config.toml
num_hidden_layers = 12
hidden_size = 128
num_attention_heads = 4
num_key_value_heads = 2
head_dim = 32
intermediate_size = 320
vocab_size = 8192
hidden_act = "swiglu"
norm = "rmsnorm"
norm_place = "pre"
norm_eps = 1e-05
positions = "rope"
rope_theta = 10000.0
rope_fraction = 1.0
qk_norm = true
attn_scale = 0.177
bias = "none"
tie_word_embeddings = false
parallel_block = false
init = "uniform"
init_std_qkv = 0.0419
init_std_o = 0.0
init_std_up = 0.0419
init_std_down = 0.0
optimizer = "adamw"
learning_rate = 0.00357
beta1 = 0.9
beta2 = 0.99
weight_decay = 0.033
lr_head = 0.00582
warmup_steps = 305
schedule = "wsd"
decay_fraction = 0.572
decay_shape = "linear"
final_lr_fraction = 0.05
batch_tokens = 8192
max_seq_len = 1024
doc_mask = true
train_tokens = 92240000
max_steps = 11260
dataset = "wikipedia_en"
Each number is 50 + 10 x the weight over its row's rms, rounded and kept within 0 to 99. Layers, rows and columns count from 0. The size before them is the row's rms in percent of the matrix's.

# layer 4 attention query, 128x128, rms 0.212, rows 81-88,112-120, columns 0-127
133:39 50 54 38 43 38 36 48 43 50 43 41 56 48 45 71 48 55 48 45 33 45 60 50 65 45 38 59 45 37 52 43 61 34 43 54 53 42 51 56 39 41 51 49 40 38 42 35 63 71 52 65 54 41 50 73 65 46 58 55 57 61 63 40 31 45 49 56 46 45 44 46 50 34 51 42 33 60 60 47 60 56 52 70 44 28 45 49 35 54 58 50 55 48 49 51 52 55 37 49 73 42 43 21 39 54 57 56 46 70 40 50 49 59 35 40 69 53 56 62 58 51 36 46 63 55 42 41
125:52 34 59 50 60 58 38 41 58 59 53 46 58 39 51 49 61 57 54 49 60 54 43 69 54 60 54 51 39 51 42 35 48 54 51 30 31 63 64 34 51 66 53 56 52 70 43 60 47 55 62 42 52 44 39 51 21 47 32 31 56 48 24 55 68 53 51 55 58 57 59 51 47 61 65 50 50 68 55 34 42 29 47 56 54 59 35 51 59 39 47 42 61 56 50 47 44 50 51 51 43 45 49 41 41 43 51 40 45 34 55 31 43 42 46 43 57 64 49 57 53 59 58 46 25 60 61 43
097:38 55 61 33 67 41 36 49 61 43 31 59 53 48 56 29 43 45 56 57 38 64 60 50 26 55 64 40 53 58 33 41 44 66 68 44 43 64 30 61 43 40 44 50 43 60 52 33 41 56 58 58 37 50 62 46 46 44 52 49 66 56 47 38 60 56 39 54 46 46 51 41 51 54 48 45 65 37 70 65 39 69 60 45 34 63 60 48 51 63 58 55 51 35 65 45 33 55 54 51 53 41 45 54 38 54 46 59 43 50 48 55 55 45 60 37 51 48 66 49 56 46 47 66 49 42 70 54
099:34 49 45 46 57 63 45 55 52 53 46 41 49 53 55 64 69 72 43 49 59 63 55 67 52 52 65 42 38 60 45 40 47 38 57 65 54 44 62 34 61 45 36 57 54 62 44 42 52 39 56 45 43 50 46 60 27 49 43 39 45 49 42 55 57 48 46 41 38 22 47 34 66 34 53 40 42 58 45 44 35 46 43 30 41 70 40 37 49 46 53 52 44 43 41 46 44 59 43 40 38 42 63 47 55 67 46 59 61 45 58 49 47 45 45 57 43 46 31 56 47 56 35 46 64 37 76 55
083:32 64 53 39 49 67 55 60 50 49 51 44 53 34 57 64 70 60 48 49 47 49 50 58 40 61 40 41 29 59 44 42 57 48 46 54 66 38 59 38 39 67 32 42 64 57 29 46 45 35 61 40 51 38 46 46 35 52 51 37 55 38 44 43 45 51 60 44 52 41 43 36 50 37 62 42 31 57 57 39 36 36 38 37 52 69 66 57 40 29 44 69 55 46 53 53 54 65 50 40 50 55 38 49 49 49 58 45 47 54 59 57 64 61 57 56 57 41 57 58 50 62 60 38 42 33 54 51
093:44 50 44 49 46 56 36 31 66 49 45 34 50 61 65 46 57 42 43 36 40 65 42 56 58 56 42 68 54 47 46 48 39 71 54 29 44 45 47 56 65 57 43 33 63 59 49 52 53 48 57 56 56 56 28 54 53 35 36 52 47 49 40 49 48 38 46 49 54 51 63 29 66 67 47 48 48 47 43 47 56 48 39 42 36 39 43 51 38 32 52 39 42 63 55 53 59 57 60 65 34 60 55 48 43 48 65 40 49 40 75 51 48 66 53 65 47 57 58 41 48 41 53 51 24 48 30 38
085:58 54 41 52 75 55 49 54 56 29 43 49 57 58 51 37 48 41 40 63 58 47 58 61 51 44 73 48 56 47 24 40 50 41 36 42 50 53 53 51 56 28 52 45 39 36 28 38 58 50 45 54 44 62 55 66 53 50 53 58 62 53 52 41 61 45 40 47 39 55 53 52 37 45 46 47 66 34 50 68 41 59 66 57 42 47 41 47 58 69 55 48 44 60 45 56 52 48 70 64 48 47 61 65 44 38 38 53 55 47 45 58 38 42 66 40 39 53 59 26 57 61 48 57 51 65 45 29
096:59 56 36 61 68 53 42 49 51 51 39 51 51 59 36 27 59 43 57 64 44 46 58 58 45 55 69 66 53 39 44 49 43 58 67 42 27 77 52 39 61 60 60 46 63 60 50 53 36 55 58 65 42 63 54 33 56 57 39 36 62 63 47 32 63 55 51 46 57 51 58 66 44 51 48 54 61 64 55 52 50 45 64 47 51 57 32 52 55 64 62 31 61 64 56 48 44 54 57 62 40 62 52 60 26 40 61 52 61 37 44 55 51 58 48 49 46 59 54 32 47 54 51 57 50 55 59 40
155:58 48 55 57 55 55 45 48 55 51 49 65 42 43 50 27 63 43 48 46 56 57 46 61 39 65 50 49 48 57 51 56 59 47 53 40 52 58 59 39 66 78 70 46 62 70 43 55 55 46 53 32 58 55 51 40 52 51 33 49 62 56 31 59 59 51 55 54 52 58 65 72 42 65 58 57 62 65 65 41 40 36 50 41 44 58 42 57 71 42 29 46 48 61 58 53 45 50 61 36 25 58 53 48 50 41 55 60 44 36 58 48 44 49 60 61 43 46 45 46 50 45 48 68 24 41 55 59
120:51 39 60 44 46 65 40 46 19 49 47 40 51 48 56 49 36 26 59 55 31 51 40 42 51 50 44 47 47 39 49 53 46 46 45 53 54 46 36 71 38 30 35 75 41 48 50 45 49 66 48 63 35 39 56 59 47 47 64 48 50 50 60 42 21 54 48 34 57 53 46 56 46 37 39 38 47 53 58 43 64 56 50 60 40 46 69 44 55 56 53 68 49 42 56 56 66 63 43 45 63 44 61 55 54 47 48 43 31 50 50 66 58 55 37 47 64 45 56 38 63 46 42 40 59 34 55 47
127:62 58 60 45 47 57 64 47 64 56 44 38 62 38 63 43 44 43 34 53 40 65 60 50 51 48 46 64 45 50 44 24 48 48 50 53 57 37 51 49 56 64 34 48 31 35 49 55 40 57 45 51 60 39 38 60 22 47 56 29 47 55 43 36 38 49 66 48 27 48 52 55 50 51 44 48 42 47 36 53 55 44 47 63 60 42 66 46 56 56 46 46 43 72 44 60 42 53 37 62 53 53 41 45 43 51 54 41 56 64 66 65 32 69 36 52 65 44 49 53 45 45 40 61 52 65 37 37
090:43 43 47 61 64 52 43 50 59 49 71 61 56 39 41 37 32 55 43 55 54 44 65 42 44 47 65 62 54 46 42 32 48 54 62 46 57 35 54 39 68 41 66 32 32 50 42 49 43 50 48 48 52 51 53 60 73 46 41 50 44 51 42 47 74 50 48 58 33 40 49 41 45 61 47 60 66 38 29 56 47 50 54 49 65 54 50 36 48 50 37 33 42 56 51 56 61 54 62 35 62 49 44 55 47 63 45 41 46 48 32 43 48 28 72 56 43 58 49 49 37 53 35 72 48 52 55 51
084:41 60 49 42 42 33 54 47 41 62 34 48 60 43 46 55 72 61 51 49 66 55 43 53 49 65 39 56 59 53 56 37 50 53 64 56 59 58 52 44 33 71 32 49 69 61 66 57 62 57 46 48 59 32 53 49 41 22 42 57 52 58 46 60 29 59 66 46 49 44 51 48 62 29 57 46 56 43 44 52 41 56 59 45 46 51 35 38 51 49 56 52 41 65 50 42 55 46 30 42 39 53 55 43 74 51 42 47 40 44 66 48 45 58 54 54 49 55 38 47 70 53 43 36 51 59 52 72
078:35 76 57 50 56 57 54 60 36 60 36 40 55 42 70 66 64 56 55 55 45 37 60 62 52 62 44 43 47 52 57 56 69 45 47 67 64 43 69 40 25 71 42 56 54 55 36 38 50 52 52 45 43 29 60 36 53 53 51 54 56 62 50 44 44 53 56 52 52 59 36 62 33 51 49 48 43 54 57 58 52 63 56 30 48 55 50 45 60 56 45 61 39 49 49 47 48 63 38 45 37 47 46 44 50 58 44 42 27 54 47 53 34 38 45 46 55 46 38 43 45 47 66 35 60 41 57 71
094:64 46 43 44 65 57 53 52 55 42 40 46 53 60 55 51 46 48 59 56 34 61 56 36 53 62 79 58 26 62 39 41 43 68 34 52 49 57 45 52 61 46 46 38 37 56 23 32 38 62 52 62 48 49 35 59 46 59 53 53 56 57 26 54 51 49 41 35 55 44 44 34 52 52 45 60 51 39 52 49 60 47 55 47 58 44 54 42 34 54 60 46 31 24 32 62 52 42 63 63 53 40 41 50 33 48 52 49 54 39 29 37 59 52 53 49 60 41 56 50 56 56 46 56 60 50 49 45
081:51 50 65 54 71 29 40 49 54 59 43 67 45 34 43 42 37 54 47 56 47 45 34 47 63 43 63 60 48 53 41 37 65 35 61 37 61 55 60 62 50 36 38 52 44 64 37 57 52 49 54 30 45 63 48 69 48 35 49 60 62 47 50 70 51 58 55 61 38 68 47 43 47 39 62 49 50 53 48 49 36 49 60 59 40 53 32 40 52 39 57 40 57 53 63 50 73 64 50 53 42 60 70 54 59 36 48 50 51 40 31 44 52 62 60 55 43 44 57 30 63 63 57 53 49 48 44 43
083:64 37 41 52 67 48 56 46 47 38 46 44 50 48 49 37 39 38 53 46 50 54 46 53 49 49 68 54 38 52 30 45 48 66 59 46 48 53 44 50 80 42 57 45 53 56 37 47 49 48 36 58 47 73 27 62 55 56 49 32 43 51 28 53 66 39 52 55 39 50 46 33 55 59 36 56 55 49 61 52 55 26 45 50 55 73 48 56 58 44 54 36 50 40 50 54 56 51 64 73 35 41 54 59 28 44 49 50 54 28 40 47 48 50 47 55 47 42 61 37 59 67 53 66 47 47 45 42
# layer 4 attention key, 64x128, rms 0.182, rows 48-56, columns 0-127
103:44 31 33 31 54 50 45 51 53 35 36 48 42 52 67 28 65 46 42 36 47 44 64 63 57 49 58 55 46 43 37 45 49 71 54 46 59 46 38 47 64 35 41 52 55 54 62 39 58 56 36 54 56 54 44 60 58 47 43 47 73 45 33 65 49 54 28 52 54 48 61 55 57 40 31 36 46 46 36 32 56 43 50 39 48 57 33 44 66 43 62 56 42 47 51 40 40 41 60 28 55 38 55 45 54 59 31 58 70 46 43 50 61 42 43 58 52 54 56 50 59 57 47 54 55 32 49 53
101:72 46 51 53 47 53 53 66 42 74 63 61 52 51 39 59 36 47 56 60 56 38 43 50 41 43 52 41 42 49 58 35 55 47 40 53 36 60 50 57 55 40 50 51 35 40 47 59 59 45 64 43 51 32 60 43 54 60 62 68 53 52 65 41 51 60 65 49 53 36 65 60 47 47 57 52 53 42 54 58 40 40 57 59 55 44 60 55 34 60 44 61 64 56 60 63 50 32 42 63 38 46 55 50 49 53 67 64 32 60 48 35 47 52 44 43 56 52 65 46 41 41 38 50 63 90 50 58
097:39 53 58 60 59 42 38 59 69 66 50 42 50 35 50 67 42 38 55 41 50 59 39 52 57 66 48 51 51 46 49 41 68 59 54 42 71 58 58 52 62 35 52 50 40 53 41 39 58 56 47 43 35 48 36 55 59 56 44 53 39 34 53 52 51 57 72 57 45 65 31 37 59 52 55 44 39 53 52 64 51 27 59 44 54 68 63 50 54 49 55 50 46 33 49 53 65 42 65 44 49 50 77 48 67 59 48 47 44 24 46 59 53 30 53 53 62 44 43 45 66 55 37 49 63 44 48 54
098:55 26 26 60 67 42 55 54 46 51 46 39 39 43 51 32 48 53 53 59 57 57 53 49 62 59 69 60 50 42 48 60 51 58 55 45 44 60 39 50 59 65 32 68 47 57 64 54 38 57 55 52 48 55 61 53 38 48 50 42 45 52 47 64 49 58 41 57 47 69 38 60 46 52 56 48 49 51 38 24 58 60 69 60 49 56 28 43 46 63 63 39 45 48 34 47 54 45 45 52 58 50 63 64 45 68 42 54 54 42 29 69 44 42 26 44 33 49 43 53 52 49 44 62 47 38 60 52
080:51 56 54 32 43 45 32 60 52 69 79 51 46 63 43 66 52 50 53 56 36 41 45 45 49 53 46 47 33 55 62 44 49 55 47 44 43 73 44 53 61 46 59 38 47 39 59 54 53 51 54 51 27 45 59 40 55 63 59 59 64 34 65 36 50 60 44 52 49 48 48 61 57 46 42 63 52 46 52 68 22 48 55 38 61 43 36 42 63 49 57 51 41 39 62 47 52 42 45 43 57 58 67 50 36 45 75 48 30 60 42 39 42 56 55 42 48 41 62 30 52 46 48 59 55 40 44 46
092:56 58 54 48 44 51 41 46 39 61 74 64 51 57 32 68 58 58 56 63 58 41 45 32 39 43 39 36 59 50 60 59 47 32 38 39 44 55 63 45 43 35 57 49 55 46 37 64 53 44 62 48 40 47 62 37 66 49 53 62 60 55 58 32 43 53 53 48 45 36 60 57 42 36 52 58 56 53 53 72 39 40 50 51 51 37 40 49 54 47 39 43 53 48 59 57 50 44 44 67 54 55 44 39 37 43 79 61 25 75 56 34 47 53 54 56 52 47 52 53 44 42 46 50 49 71 42 51
086:50 46 48 74 72 47 53 51 48 51 58 42 39 41 30 39 53 59 72 67 60 58 50 34 48 61 49 57 64 49 43 64 44 53 43 31 42 55 72 49 42 67 54 51 53 52 47 64 44 45 58 38 55 50 68 52 61 50 54 42 52 51 53 47 50 53 45 45 63 60 47 62 37 50 51 54 72 37 51 35 48 44 68 40 32 61 53 59 55 66 51 43 51 54 63 64 51 49 44 59 60 56 58 49 57 47 48 53 58 40 22 68 61 61 63 47 34 41 55 50 44 40 34 52 59 65 39 51
083:36 48 46 57 69 35 39 50 42 57 43 41 64 64 45 50 60 57 43 60 38 50 63 41 62 36 50 47 50 39 51 45 34 69 68 51 51 64 54 59 41 32 52 70 56 67 56 44 59 63 48 55 39 43 61 43 41 51 54 45 41 56 54 47 48 61 50 36 47 59 35 51 55 44 61 36 54 45 49 54 67 51 60 42 59 45 41 44 36 48 52 26 31 33 45 53 58 44 36 39 68 40 52 48 35 61 55 47 42 49 45 55 52 58 42 52 25 31 37 51 67 55 56 42 59 35 56 63
109:38 52 34 52 79 56 39 54 55 52 35 50 69 50 41 36 72 44 61 61 41 59 50 40 48 55 63 41 48 45 34 52 47 63 66 47 52 45 51 52 65 48 46 44 59 50 65 33 48 43 43 55 62 50 58 47 53 42 42 46 53 59 30 62 49 51 57 29 64 68 49 57 47 54 39 36 46 51 47 36 41 49 65 53 34 56 42 53 41 52 61 56 24 59 35 60 47 53 53 24 49 49 58 53 48 55 41 54 59 52 45 56 62 43 56 39 23 47 52 57 55 66 43 40 50 50 37 47